Each number is 128 + 32 x the weight over its row's rms, rounded and kept within 0 to 255. Layers, rows and columns count from 0. Numbers have three digits each. The size before them is the row's rms in percent of the matrix's.

# down: layer 7 MLP down (transposed), 384x96, rms 0.217, rows 239-307, columns 0-95
# up: layer 7 MLP up, 384x96, rms 0.221, rows 240-308, columns 0-95
down239 099:158060152106097139163094105126100159139080151195071111127166170180124146091124134102148121177148057125162209163121135136159127149154087094103132102161133186124113096142144123096135152092156090117152074157106077071103125089135093157111110153140060086145163110096104147130094144141098119180
up240 098:111138123117118104152116108132165127117163152088173076154122149143114137123145163083097145159152097161163098086156192193173150126121083136138143114170125087216142110110178058162035082128105114088166148090122099113129137147175128123178151150091147153124174103176144130109158091120155101084
down240 102:170158116153099144131136128136115067156061134153140109126156114071195111103109108119102120119167190135123158205118187090142063120149095144120164076092089165148113141119124184187138111107137148149076121125143109122138078129178077190117156101177105183170144169114134079126107128106130126163
up241 081:163138093130133099125168112158181105121069135143172161096141049108110093082077070132088122125154118044084102151141149125138120120090131165204149147118145152082134120079142151120125101102088067133135117149154128161158175124116123140131209139082170105076088153146152144097150123181108107154
down241 092:109140140116085109122130134069144099067106110113168170090135149113136175118116143129170094102107121142156121082157139109134100139104118090157117146096129128161094071111096149121168179092105117135137151058154109034156096137154122111168123099130134154085119208123093091170152173046201091112
up242 099:105104153105085119128161128164122127141116114101174134085093152096132137137182125130101134119129061164076180122138131132157137133117163096161135058045139101132133118164158165128157067173162142139115037131140117090088145184136145121147078153149155114086158144120157069143111135173159090210
down242 089:159113132141089175081079114100114140103118117106078121129122060115184139152154121094124187074186178132072116094191136118142146133139118105072112154127134061137114119157151123131148176122078123116116149154069117165201145123097103179136201122096138119138133050138116129124127081159166094136
up243 088:110172137085177175113142165170097138105100103092135079125096218114116135154090133155072102118082112107208135089082142177157111166125132059132122216145123147183173138116126133133175110107141092126117122141121101103140107081088168134126113126104096184163132103118158132125167134071123102155
down243 093:153119162159104129113172092151147123092156127076074108173148137227107162107110130141082074087113155101151147135123152153120117127086158168087107162086129128101035122141106147156152122117108106103087189151099187146135146109127114127147036082145157119125169148128099124070082138144096130106
up244 091:096158123118116136091191056157177136092121084081090136090120123099140154170142145067149127134125096158116104049111136129101125109134125162118103148133154117183194157160177196157091147056140135128124163150146061057139115062114109138160130129104179108107148152095094097120120159116123154129
down244 100:140122195060139136166146136169157130162102103132152081141153171100125093120176127124103126139133158084093042171111115110091170155153183150097104127137112154123069125128125112133090116126119120028089192116104178089125154115180075091091122139165152122143129127110115173150151164179150122167
up245 105:081177153102138082152158164131126126124139191143168138168104139098113121146098100163200160103084070138101103092140136127121146099127054173133121082094152148131151084180161017163129155087120142106159109122091176116162136102116128105109096177118176178098133142129111121163176129128140124083
down245 101:123108115092150115143117126133158136129111118065124132129146133126148126109136100152134157129130137116088135118133119136131131217064138120148118100093139147071012087132199134134125116063125146096125119107068092161043096182117100125110137108079157111180102092103072149103057147151120116092
up246 104:090113146108160124091080064101166158140115104150100112134127092166125153102100061120175115172110179100118089178107091146108126060131160109156082145160066158141130150185148158112147136163173093128133102205143099095120160082173091135106076072121123151076127157142090129114166120150083123115
down246 099:152133199113080127156144150215140177110177202126151113108107116160110132142112094202151135170134101119113174143141126055143106141137156124105125128135142140074094146109127144086120112100128154104108054175120099134111118128113168174174109134214145121174131086110097174111129184132105128174
up247 098:053137149118120159134053085143093150134105132103143138054179123176172106103144124142123119096124158170141082116142100156105174148063155130111097043118136162115152083157163149120125115169197161153092099130098061131185127128141146136115066129177132177158146141135146135137166095108158156124
down247 098:121127158179093100129184134107128112126101149075095163070111126108105113111101158142151122133194111093119124154167183141156160146115105150195082111125127089158064171101092233071097139110100077131109102115151128109135118131146083098167151123124119128176130083168123067105158074099163108129
up248 106:067191133132103161144142148088101108206134093110108088112153138141108078169150136137123168085132103179176209127131091120077136133120148161104103132112165125114119094097195064123128112126114108080167107118156173167173087131185177109120098095141111124143136136107114094127132089062151071105
down248 099:164130123155166115138147104127146113091106123146102171135109153139205213098162110129125109135199153183139131151198185076114179092110147095106144165121068115136123115175155150069148170165056087158133154145070105139136128106167108130096166123160174094127156151144176166139113150124144132126
up249 109:121152128201087149161142120127070128144101095118136167089162129128159128117117134159191164109104157090187121109119138124130105113124113124241120140095138065145082132132149153087187167157147141080160102106135122153075134152144111083138085119118150154121105078170112097173150183119083057105
down249 107:096205174102085104071128153123128186110109152118118167155108121133091111158066161160109118141156103131084153149143153141121183159139125104116182078117104174101120102130133129141073185116097110140065140108190223099110103148049118167081166167144127112120171130140117095106114132130115139133
up250 094:120153097077126144111103127115132113128121126124137099084117130091092107114166160140110118145181142190129097160061108136078150076066143139117090174099100135084183213148115134136150142093143202152166129100158122093166144103106145086178118128091087103192060149122100174132135125102104135065
down250 093:090106013131114130133160171093117113107112124147120093215101151129092143124135121101130107192100122178114103092173162119087116098121092157129122138059098139155141144148114184122169081070061134162148125152143112160169121097085128131165155061120159145147119144172102132130144126170164097103
up251 107:070116095130158127143144178129176123135112142092154050077164117164130117132163124146145119101122127130126137126093148159106155081171132161114104095104069153069161117131160167142104117101219152136125148074075146091076098144078101145154196111200150136119112169143122113152160177132089175149
down251 098:191178127143119153125121078086127112144169185214110091192064098103085111146162124169092179129149141133119135116151110116154109130077134048087129129165151157127146184138118142133193112129131143146184155124141140112112116115124110126140130146080169060115128125125154062113123069132163075146
up252 103:160105196136145140144166118087085120112118093125070143164061109105157149148140114165150115157114103115080132117110159125127128120054181121079135134181081168080221092115141120165136119207145138162111138123125125093138098118105123096076169138157144191115147148128095100159200132157103144109
down252 101:116131102089175085129194126161112121177095100142127158054141127151153060132079151165148112178071201177119103134058128113073183113154136104128130114086167127173055167125120149130098141118159145153173128068096100089099141135145120166146118146097142134105110141106119118154120080144105083130
up253 084:097165181188114168171161072087187151125132148128125175157145085127081107109093163113092105096112170123170069094148110167102139115130138164134149142171122098183104129145134096100165121087073136145120152155136086100133110103148161148147163103133065184174078099130087101109117107070165171085
down253 092:121070111100132108089132134156129162137140146145085166098137136148154162158128121095134075140121118102066176180202137141117073130161105095138170178144136120126142136109152071103075068086154100082154128104107122118097155155114146178187095110139185126092078166100121137171101193140173083087
up254 112:125160076121154176111088145127108161132111105136135212139082166101117113173082134152145088113145072119104139127140165159135123198167141179159111171126140074124163167109185059125121119091112120156110131099138137198122185097153114142112188156103136079063069130143155138121105114104105079125
down254 087:081150122163132113118184162076126135125115159084148054176115111170142186077171140130126081143144171110092121130158166111092150147139138053112171097123153159160075105112083183152105108164134153096165072123119153079113129124164150154067142136113178090080133091087144147097124160158138148084
up255 095:111131127143092072119111140055136125180170136117159115115093144138131110154110148096128133175152153130171136106175126108125100205063147140074147112155122157144158173112140173109163093089105121111178139101171138133098101137098189119161105051185180176135102114120080129094127068154081083101
down255 100:105072132133145131134132200140115138107171122110115191123110113112215141188081149149207138117112113147135158071144069112098147156131120102153175164136059176134150103122146157119112095126097109134138174099129048166178105102158110172163163151143168148171119145133134127148076095131134122178
up256 090:086178162121128152164073129190135139140138106136122145149137111137161158184082091128124108066083124161137108122127129143097132080175169148116121145161142135114108178201111148141180106122120085141121111091139140102078103167108108161135088168148171176193138101186077101154125096110041143180
down256 092:185111135120116106125186076140154138113138111146145131131168147175149110079089115178132067095091061146132130086189104134067183144174116120119081123104101131084128116117150161103093139069096118131056116109118126053131118112100185074133109132149125164085134098122123092088096178100104174116
up257 096:122095108135129160203104109114159063159177112107146099078125124192134077102161152149090098149125116064144155119104133112156106157165187090152135200106098105142155185129123062127122108143162108093095162121146135168153126150111180135137127117070092095101074100142116161072131106118161066108
down257 102:161139203121128118140107094132107100143128116180126128131182125102095120127092124113197130224146143138148099116146136127128168215088145183137146085149115118065200110178144114176141137160159085122132132109095140151126103118205135144079078125169130150144101142153067111127087135148111172122
up258 096:149156141147133162093130158156117116099115183079086131171137115093108084130169167105089141197133124150182103166119161152125088148129120126127199072141169125117104135108052169102072088110073113135173181138156179148119169151139130166132103152087194107128145143117088147125161114112066164092
down258 098:071149109089112136119138135098132074186102101115108115138149094168096150098147076136142102152080098139168092092088196138116114122135112090112157136136105155183118088188102109119189123124174088102133136073126107155110138103063143133134132066184143103176115103110121201157125137172114096203
up259 094:096204139139103093192214135147121158123133119080124114126144162164151157142174154144055069179117114201094130126154109195085159131114127145145116147154138104126129127131112119095104131140092128092151133130077088120093128116140103165126157048110123152111111073108064154139144100062120163103
down259 102:228132091102117160138112155127208132135081191116105097137103088099112139174159171068106116114159164110129169142105177152193134154145136113143141129118128170123102127164127140118114122154082189108104157151138072143172156165115137104137136128186168083156126158139166047093144152149124141172
up260 105:065135179121124122116153119142156123155076111112095174188094091158149106095113129106152119137147181163093102112115123114178097129125175142154113139133104087186115118027174169154156149117118143091132166090143147133151093083174113161177071113193126130095100109068115139162144085077088122108
down260 109:145089134136116038171174165111113099175113143130104074130129131061157145126113122161125153136101115114137106116089104073159125167152130169100086125078137139104048119187116116059152139075106079157128150145129175124168098147098146173146145075083094142176112090168102145122135159113084172122
up261 096:124118110115163072137151120145102152145024154106162132194133071156169156144168124118120114114128151119121149110137141187147144067102125173103166086125094131114122099140101107151102152053133084089124105137128130113051170124085114092146203098149180143081126130145147121088164117131119171191
down261 098:133132147183140078092144101087189079122142096158173093126081152176147115108136136174082147076149128140103078128153042089070146098095075126125142130130089125094180134163119087072123122132115143169082158110094109151167143163129161150166117128030148086132146091126123089127117140105130123117
up262 096:097120088161125103139062093114155163141134122082142161124138153153097130126087189170104194127163111137127113122086111150144111156081127154137155102100106092078093155117125123205108119087129168116114148119064112105167120054128167112034163162120167059096129132093104159088116117131089153161
down262 103:115213172121101089142154175153160079099100149101144108172143124105122084088060082094108165174139178090142139105100097091153138113128160102212154116103157123142136140087137162149123128126056126100110127118096186070093128140159152136123108107110132170064147137083168102119161127186149125143
up263 093:135109052159139137137112166142140093129116157085161079101067085145135135118050097174106173123105140138170092163040133134136130124109102083134135140083165215133111199159114100106158089152175091100117144112113140157147150162152130130121137107141129131081160187155197116133131146161126092142
down263 090:156133108078161082188133204144194083073090129128101140172211087145106118119058126110150156097149172166090115092140137133175155124137150127147143114126134096164177082137139130101181168126133089083086146129088099157161104140148146201111127108127113124116056127133128118146155145102153172131
up264 089:155074088106204147158125161125166146132170078152080065124132161076080088146083146103129157189135100145158096161128142118071099077155093089192135151122135135157144127058175111128119139131090099154154176121140117125158135102129129216130136084094126131097100142128137144096164125093074134149
down264 097:114108122122117113135076115072127138064142122158086113126157156155070128142137121161145125135193075184114075134096112110102148083162156174139144205100157099154103135153104161158169121109119165118152086139122110165113108111113147171158089186184119142136076072132176098086166116055085119159
up265 107:094097114123133073168156116176127170123147135139134130112122112132158086111133101110189097170096113116155154114133148141072143139147193199162150125133088113185172152145127070181115200072124117123114099133127119099134217146090156092149093087101144055147116122070135118085115122149090086136
down265 112:133141160128103136131128152158144132122170101105124123144137152143048130128183119169123112110163132110162163097069180134131064145202159114097135162125149149126076162119126108188189064085118138147140106128189098074142133068106060145087131115113060072141132072181107134116135142128158137115
up266 083:138099164123137079166117132166125106132121139110151112148113192117193147152131202143136095123085116082135103140091190147099103165111115110094114125122094131137126198095092106146101130131101121122115112040155091043072147182118130138153183167141165088146127063142064118145146101103139095160
down266 091:090154139124054144127111144119193117066149143116122147117107110142094120123130168119143089123091075130149134148102101089081078129062163112098109077125164187091129102131137191143153086064111080171066105129141097150097148124175150071098162149120064130134085067147158103143140100125156141153
up267 111:072102082132083098133120133147081120171089167159148123156102110140164114178180122187079096154123160113120156112110146092128152112151142126083126156140229155080115128124112121080141125093131117108100055127119094094110086153143156122033170176166132188151098158158128142124133088142141122164
down267 100:110103054034130164111151124081064134090146116139105106224123130131170131061096132098105085156091149095115106129167134044141131105112151115138099132138124136161136146151109108128118186103129126110136090124117172124076104187133154124175135152165159061166138135133154129100122167115144087164
up268 095:155116137094172047068114162150077135139119149121147141125126104163212183119084107117164102137111141144103135143128139146111137190171137120072151096143161109133104114089122104067136150164122161170142133207093140122118127068123123127125105042142099137104170164122079137149134087134091138201
down268 097:155136137133185130150128123175110139103130143150126146143106130134109107130165147139171153123133130149098208110123113141137139057114169120111114183093128130198167179060094131153160112194162090117160079077142160155102109100134142087125148048051091099140116140188116135105197107155165114107
up269 087:128108120154123138173091115102042121147120100165169141056180114153095116113119120129167099061106140084143093140149135206163138168164095158098157150139118172127173113098087111119117127072093083090103080085120152138136173122176112124081161142166129109142079150090084119159176086134101122164
down269 099:117113137175137108156083121129177115152074090131116105137113138144134155111130135128093123104113162161081109124135174216120119099139117118186157151104167117167154045083178121159151146121065128076184129086160058096116156101144097080111064137093158099175157157122179121144137134100160156162
up270 107:096090126186168112197054122130093101107155115125139095141184221140170174122098078145125178127106080113124117089140170168122132094157095138158106153120113112213111171168147105116125060141125119103152171120144145117088180086103137157087134146138131132094180138144096116144097090156118124143
down270 102:118161091140116170151181152116093179150127128097110144150086118130130135091156154125075046163129159207103172080172138126128147140102093123164132155085140173107132118148075181105130153142114105132097126065132162152126141098143127036160179099122183124098072094154160125133119183167156113118
up271 094:093156126091164126142049099142101090156132092138152140134100094167145101145145214146158112126137091148160112070106110079110140092112114112121076094048131145096082112127187112067105116124090130160135138077080153138199105098183120122136203142159159145139150128085121111134138162142134179128
down271 093:115105079152123162143110136103104125184117143131151133113166126134168097080086116142131060128178166106087200121169185158153147047089157078085099111117078169125167130108133133118129094193097139049121110087151138089119090134145130122157082113158130111136132126071100098189077109141113116117
up272 102:111136134185120142100108125084140104112125142101073127177100092175145118086141135080138102069161140122123159129149065160157174110128085104138105120177115119133151101105119159190114164119146149151132137060114173145210112155164107146158113156134166167085148163149062174169148099112102189061
down272 105:113100129120142124157085138131144128049132078089157073056172146138109112125155177139132090197141061053116118102127115128142130133110148143107171083091092093114104120129099162171107111103123098128078122149170153163112080146115108101077133065090103123134184116106171126110129109127045172123
up273 099:128141113107056183135098126125133160150108165114113138108164168126076114136166168120052101135141086146148086150082162119109237139154122128118163179146136178125174170099091139093146171093116152075160141134100125166158108112186171091133139079081117130124100154122151120145135163097091072145
down273 112:149190100140100124118142064134119094144088091169133143148142141123144170065139145135046123181137080101103160158134103096158080149152123128150108158109112096122101150140122196179193220136143114160160140113143158180194114138157120191171107119108158101128125157153159120182150098123117144109
up274 097:114116118147137127111150117103098094144155117135073105128151138099107115088110176176091104076121236107136114164148166179067127146123121128180144149100146119154147163085139162138167042148151105107110068056163130164110129094107129127131085071174137207155157137133138132121165170138123104143
down274 098:095091123178078159091146133132139157138124136080151167117185074138130168133190121119091123114167140069159129077148098186125151112079129101146150191175139107132188152118124129155104080121092126113078150167118117208139109108153080156175126117114137086136072093158148096141126105086116091066
up275 092:154141174119081129108105146137152137114134167101118137084113113174171169170128091112069141151090119112133081178144140117115198114089155134135092118127137125128200135107160137131151088118108157139178158084087227129120165073103114115182106085099194078112104165119202110123119131152117174140
down275 099:155145104173123133121109081128140172129121074136113171098124132128091118154077115160122090133182098145134174132182062161149074104155155158086167139155159153082155137079102160152150162108113119159105074143119187134146138093095127179160132154120202082146177150192128114083053147120147097112
up276 104:110123125157158077122104107157155120131161140155137136171153172129120156126146128077122099132122127182099233119105121172139144168133148092096098152124130127150096159124180131129126131148076130102081170127126129131183005123164142085126108137127044087150106192155117151102136075122143106095
down276 105:097115132133137162137127132117109174137130109029144131114069122077102187096144164120129109148071157157111055112149116159070140070119152149165113143180094194104118088122082110100166141153070088163101148120144164146128125160163166098171153138130152134191118131152099145113110157095182179123
up277 102:103135113142155107111130142190140133155172139146102096123135142158121114078164151122116103112134092061102145132150106159118126223189131152109132149063133074101102119105085143070108062097150137152165168067152138121170119159056092154140125154161155143147125121197145174089170132154085101102
down277 108:124098140083104110142148131086153148162115135145103115146107164148125076140096113110144132115146103143143194122156112149166081059110087123134209087163122141134162116177142141086068201157143068172171138101137144140125132136160096156156161170096136147109158225079098086135107093169090109115
up278 111:090123155109140089130153116171133128172122119131161152064079045124177205164114098146135109109132149154093121089077126136130119147139135137164128123171068125095157116102155179052112115136127107090129064103149099186096160099119107130121092098111135125120097151156160144096176077206080099127
down278 096:134094052116168144137139139108098139110144155130086103135122128172161139109152172117099133144143149075145165094131106152128126082023053078103156116105151146117139124153082119175099115147130168105111115129116179141087121174129153044125157122141109159076085086109051148137060136141159128140
up279 094:166060134134202129138136124134165096132133154135061107130159143103203149136107145164168142087099152094118105132103145108089124130136122121157084182091086111144193101085066131180111114141169175131063149117114114149194104140104094110165158193125119137120146184134099172115142149113085138077
down279 101:195121163120136151150102122139124180137146100139178152118084146182091124125152115142150118102084215145086158111074081152139095147115143117065112111154122079132180123115130090149137128139112141122174153163159137134156158122184162198113084211085142086085148117088150115144081106085104175133
up280 113:104050096086080140106128095088168100105164115092124154184127136096103135111168112110165162046160054105155172159147121132135086112115123137181154150112127101051165102138144162097156203167140126102137180148149123120149152143117115102115158128082135120139190149173117120161157121123065101143
down280 107:096115101106120117120078065168118115132105155125064159136120104101118108139133149066163215096085131090157106128131104123107149088088062124127120137105160058156149135135138119099118095110142160112168179177134122185092145121146110151213138131105170128073121143107124111185122081089150193163
up281 097:125094133118144110134169123147094107187199094082102074186136121121115134139089101138070162080084149100154121075156125109122091140168123118105082171091109159126184139113115220125096140075175142146137085154133123089164123126149069115151153157171127165111106096133116113201128119127072095103
down281 094:089173152166122158154079106110153135059156145137150115116122133130076112109102216082167077123065142151062142126129139154149155155133134114149124204145164153123133099125101169061118079157108127125121085139143114084051114130102149080106139147088132139129144169064140127148091144123058151116
up282 108:112153089136136123099204118087149135172116151143063142113141109141231107156127107075079101086079110098120128143151172146098126178163127135077104174141064106110140115140133171048169144143125148115154105119120135086183124121065103091169162156181098130121128163153150133111152140166128114097
down282 108:131120087098103126096215104118122115172121146166106097149090157169135149177125102113142172153158159110169126101073135189154159090138111107131160071098137180157139095149149124121154091171146082074105144118108116119133145147130150108137124145128132134174120092172142181138117020192087091075
up283 094:192123162116178097144039120101061104142098149171136174133091168108125149145093117119139149088132107226140143104120143140124196102099124169108114145093106096157143144192116119119099107175177139090148148093128124102078164097125118149117189094144123112109172151079135136144078136098135112075
down283 101:073091147123124113155113129090143157112136150137170088156120141176130163138123156097127140165120132113076069067111103116139128174076139156107094111138133161115109151138142032117118126079131154145137120092148156195187112059159108068078140139157177106092123167091184127125156137175093070161
up284 025:122130103089153055104169059176126102176142121104145134116082181069071102130115154065167089098124151099164109086134191182096170141067128108095106211119156138111119128107128126098079157089118132184117173120169162158110071158154096100124103136129138136117140114116115143135154161133133111155
down284 029:141118097157125125077109165116143189079142156154074113189137107137140116159090087142107128125176131158115169168123093100100125109175083168130163149125159156105189130152090132165079189141086154139175119123088150114094163140097143112132120159095157138097093125138052078169141107161213180126
up285 115:099106079112112126156162126130014084127205090101176148112089107131122132140177150148136146122129143158158173117114099102125164119107107122135099126046136143171104140166157073122139113171103149136176088138148159117113132086157119151126127083176081146146166130113164170048096168140103082142
down285 111:158131155117095144163148163085208127091145156119105137110069165077168114121123150101118120098146159080157083136120088125090091110130115108175157146103130126086134060084119115119132192117106119131090198194151093121147170206133155085173131113090177095145124138091084127155162145104136145083
up286 089:096145172142135152160079087103160097115205163128114107129104143118174081122156112151075151116128116204143080129147171123158137140085139127152112155124132142139095140077136130127199065172120055110099139090089130102188196111130122125115127089197133162113116107052105108108147107144122095162
down286 098:154130070135195155096170108129179142097091140128074160083140119129074175100128158093067125115233093140112139111150171165128101142083121115104148165170165137148136130132118117124160116058123121116186104123134170124116136130045192128154083117153104133105165092166110129095151091139151142114
up287 098:161092097059089179070106165116126106131063108143143160106085114018107168173163178158133142145151142110134138144115129120109145118064163102119172161131154144172094134073147150133131142140115103177178116139168141164081145135141050090159103136145127142081146141082121131158098170131132140105
down287 097:128151171153122182142117116134182138121111140098147117118159137141118061082164104135136107135157143104081149115120126149148161112156116132147135104148097115103161180169105120152104091161133146018066111099113133101122081144143157116077159046181117086136085164221131142118141082175135100167
up288 076:120086138169079140119071048200152135120156112136190189117094116105135160143174113140148126135116096155141139105142164097115143121110134123100094095122136130170136094148071100090163171187118185146126083125093104129095139117116135106174176169217110148130141143079054109126107122101135167090
down288 085:099112154135115130158118156097126157092105080102128160161195118173155115116056144136203074093131138140089137193131157076145139094143111130129124173086102072089166136112136144199118129123123188180134113186132121154138091145111066080165109140121163121113156124163089098115109091092188156138
up289 114:170083165133135153083178112136131133079134162089162167116173131044183100135164137076175150121135164141123156129068085095110205119101164167111094130153135150103142168153083131130124124127086083162062109125135123131158105126080169196089122139132140129130155178124094176144150128148118106069
down289 098:090127167172144113118074167085160170203145159062102120127109104128069134094101144085107061152156165092188096114159114103116093158124075133134135095117177149108122148127113149114097093114108139083116069162112148100139161158154168091085114164130110129191174110146160083133141149125181119075
up290 090:124126093094112130130133075142086131110126113161137121117157118114091080173052115124131228119124114118183058158080129108145128072125122137104177144097138158125142124162067126135196136146126136128179128076142255105169147136131126103145109138147137089143103122125100106150105157139119070110
down290 088:170149166137127158201150167120103147140098138161149119209066125185167110065101128116094088129136143163096152097215137088124166118154152089144130097145130168120109115164141121115045145091120081135075085094092119107150117176194121122108081133148139125130159132157185150135111103140109116149
up291 099:116033113176143148118120140150104146110100165118131128101124140190154112117106137173120177151136142155165152116187144179122118130120141102125138182141133156094080169137093155108146118118188120103150111076086118073120076170113114149134143123170185131081083196084155102137184149098201086109
down291 097:153116088176125138190132112108169101136111180127151120104155102142129076112090130131163116130144148154083082142136115122120186143113167153093122173145180157115141163171088162146143139058112090147107115161141113064112123107123186150058086079085125111165111092158022131103106162139156158097
up292 082:144130121111127056079124150141088167205114190132176142127165112149096089122155128160185092078103149134100161115123147110103121182141168100166078155176183143158157161167167135120137142084123124069134141057173114184154122155144106149152126108118093105125158178087097110106100136112151186152
down292 091:104126077154084097178150129089086105159168125106111083136170137117106166121115152163102134130232162110147133164168126072165107097092049157088160113146126150151099141115166138065141165125173133102133124114095112088127104048127089108134114164110082106102142159153128117073171124099126081116
up293 100:126136055175138133155127075164185087111140140162146177097192163159185131130098132161101176162118095097144133108156185117143145078129131131136096200132082120126113114142121096128127097146109162147131190168079141119137181147116143155134157112080062130068057087133135081112118128176115133097
down293 100:144137176124130133110149103159108095159128094110122138191123154171162111119121081096123069157154121128114155159103098109077175150064133118156120111114173087110111131070188100142078127149151131136177120134145160097068151156103125126128155130141179131135075184134149106157183079167012113114
up294 087:093109133160144118113171123132098179147100166105166124072151153168144127179132147081089189051110114117070084155146097116078177117115162178130197080098105125128089162132125131101163119146102143170107078141085163124146124157145138129140113137185125095106133137125116104213203148152136153099
down294 088:141149086127132122117113167109114190089125130133117129114071107113100135111108107215071159108197102180141149090140136135096111137079119099128159130110131156116152121100126131106123173087148083128093155174120005140169125123165130169199140164077133103173104101136098140089100113156126175110
up295 098:077159082119076117131154139111172147158106104116110178098145145101140126116109082160189080166122135171127136122155100167132106135108118072107106081125138105137176111103140139157110192130136150076191143071123107113173139175093097170137070175216124167112150089145104112198146147130153085134
down295 101:090090152116158120141137121160144120147089178112120118101118172116104093138113203124103127127161058113126149145105127106092171116143085158174129148080140074101103069139170130155181023163125128061087145102098183132132172153125079142101135099088121108149099186087108181131132145158126108142
up296 107:106079175171147157166114096093131110105189140096155110074153153134186107130092172149070113123083117104161146156091133137161136105062134124141082150163088096156127093132151085144100145114187166099121119057085105163117166168134147098119185112114136111150064131155131080088132104102177164090
down296 102:169148160131105062132134083093112148111151111150076097201118134060129190136108128151124108161155124095113152210161124121172109122140041142095097073127157129145166109182088106145106154157129106152144156141178124130145112192152134142125128181139124173132111110130138122216154112101169149096
up297 092:066152133086190176173071121112087114156110129099110171145099048067106165166149104130142176099156154149142161112127090171110106111123112123059087125121129094166124132147161194109159078120129097141146140119131137150127092115108168056143193126103158063120128159141133144123105073121094153153
down297 102:046071163121038049058140156113159141192102148166103099113108141115143149147143144157085160083192115178105166116140165135107170110117131096180115119161124106167151150106120196174104092173149102125111149166163131105102121118127141168147144070105140132154110136159119109087131128130126138138
up298 100:152140104132104083149080078075140120135181097145140138122146142078154138117143117134122151147155064141142117142058129087109136122140197119148103178080112163177147089151142143071110132063119099203097151102125187135144119104138054130118132162142082153122195100120105163180094115185163137130
down298 100:064101136117123133178141135127084163063120115132178101171130162172137151171092131124105114152105108159075105177136128109070104134148081103123191144063122152132120086086145144068113102111149036155127141096157164146143145102096151133154154132154167096129134071064141135147090142163172178109
up299 113:128086159179202122150163123155106071102171104095159073124114113138134125187153115109118108131137195132152155108144160096157132092103150141092119159035138160102148164101118080069145100154071169108130123101097149067128158113188141139134189128144127178075103110182146156120124126143092136146
down299 108:111145142155206154160133140114114079148148118133090120156076118173120123121130165148174177148112126106131097116197111143117238150122070157126083099090157107107113127107137128170148145092136131097107185110161144190115132187118096134129183111128120202131110127089124110107076161168101072153
up300 093:152096084070157166127128128137190090094152104151160146136099080157122125149097116138170107159102153157135155128089136159064129148059193168129128200081156153149105089137155137081140131117185065132102092133146121095168120091138167145092082160144134195146080102161163113101158096145146090133
down300 096:106145112179101120165159134157102144092164138139079061127154115170132112121116087154105130184064106181158126136114105102078141141131145109177153128135172134157081106047158209103140115087147175142168159198169098153070087083124128143147160160136117086113128147114133125096087136111150073134
up301 094:081140115139108154065090084095074123099169128131073108115125093112114101128171078158133182139108138116126105135157120196157126134107142107177112106081087113131177170116125136145098155103146129173130088157122165084094154165128084170166079127127133083122207135092106153156154040144073147160
down301 101:123095106093124186089182098133085093130120182137104157110161114136120129069118158088174150112103171119119112113143125098165135082145146095120158157150151116049115130161208123107111112099225152108161126087067106106114136086091106137146049155157108111132130166108141131133094194154162111129
up302 108:070108128115138131137165142161123152154082139137065090132136173076158150178128134150155119131136127183161163138111182157127134104147158126131133112123142154140093169146063180151189100197196167134135157139125071097150108072165088096147113152127131103065061154128085071103120175124138156102
down302 103:205086146094160128134129117123156096103145178113148099173120138074120104093130117106171090142190179116163125114115134165110139106130148095115199156111164136123114116128123135107117098099118118157175104163164135124181198155122172162200085118141161084196120090123162123156162104171187191136
up303 096:168120119128053103101140136140136085157163100127119120117198128211143100118163169114140077154067145167090144120096121136096161107196129163144130157156123151162172116105087095169111087144132178149154148137107079140150104141092106145115085125208174143141156118124086100139205147113137159075
down303 099:171086079104146098114139086098099137120170118163096089111094137157114114103116132136194185159083213127150127099150144120171097171081134117113161117118111174163093134103131121130153082131122100116138156147107140135103123209102171076126123096085199192065163127146132187156136166161156129128
up304 093:150182150158106128087130061142157150093094135128133166092146076076136136240157105129146127086117143121176147105124105151146156141115083117139069119129159134167138103152100170081128105103133186070138077070131166129086140169096095123103127111140147126123109159109141072164095174160145193139
down304 096:167172158191131112142098087124148137083183163076111135137147135156104116159084123118131188103171126157206171101103073069129116132143126135134115121101079125124154132106097138134111195174129131061119089171146116152096137146040088185115141180099130123149085065152141121157132127089132117129
up305 127:183128088125133132128149146101153105073130141101136129201109096128122136156145100077117107118167121079126131125179155208159207121101151054139091102133109133128141116091063124081160147173175139168088128131132145131116059151163151185131068130113195165109124099140110108093185114131135118145
down305 106:187159092124096101107111098075074172120135081152109128147088119157124194126114114112092070098192162077077131119099143121151125117147154153134135063097076140088148071169081112113131146137133148143150056123096143079062079183164121061109121120117151128127147116164149134138081109131141100109
up306 111:146130140163109139142153134076071166118138140165157212127093150065146193142190149127101162123141161130117128135174121112074164136103142104126097154095159063085127125111210131150078138149165158174088108141141169155130142046108152118074081127120125107109132123113102199115158100126137129149
down306 101:148155116057182131086152104102192070097122108134142115100150167147126137129165104150146177103084095145105168134135143137151090139112156130103176120098177141120153156178145114145208176078100084074111152199132156062117154156153143090159155089123126124156117118114104130109171130102119178197
up307 097:154152114131127149108119089063111112106125120072191187096075175092081110193168053151156154117109152120091156094128166104125094178091119140099115138066110071169187137133156178125145120120155158154094109096140142114177195134078087134109132155123156125172108100164130117142163146104120118112
down307 096:140147111142103078180130114085156102110166129126141126155162118142166115162121168118139153160153193113108093139177131081109082136198124112145124095054082056179135163134135132110093156139110101163170152141157171128151216116127088128126124103152129140135081101140123165147098030111145165089
up308 101:141156157107122137068120133149112119085088091081149120162149129108120121192155098134162110170170152127158116104117071175126179147147222063125197155111081144141094176084102132135159140142137108136075076070133142131068167147102102147092104141151097141127107187099135165121093117082144132110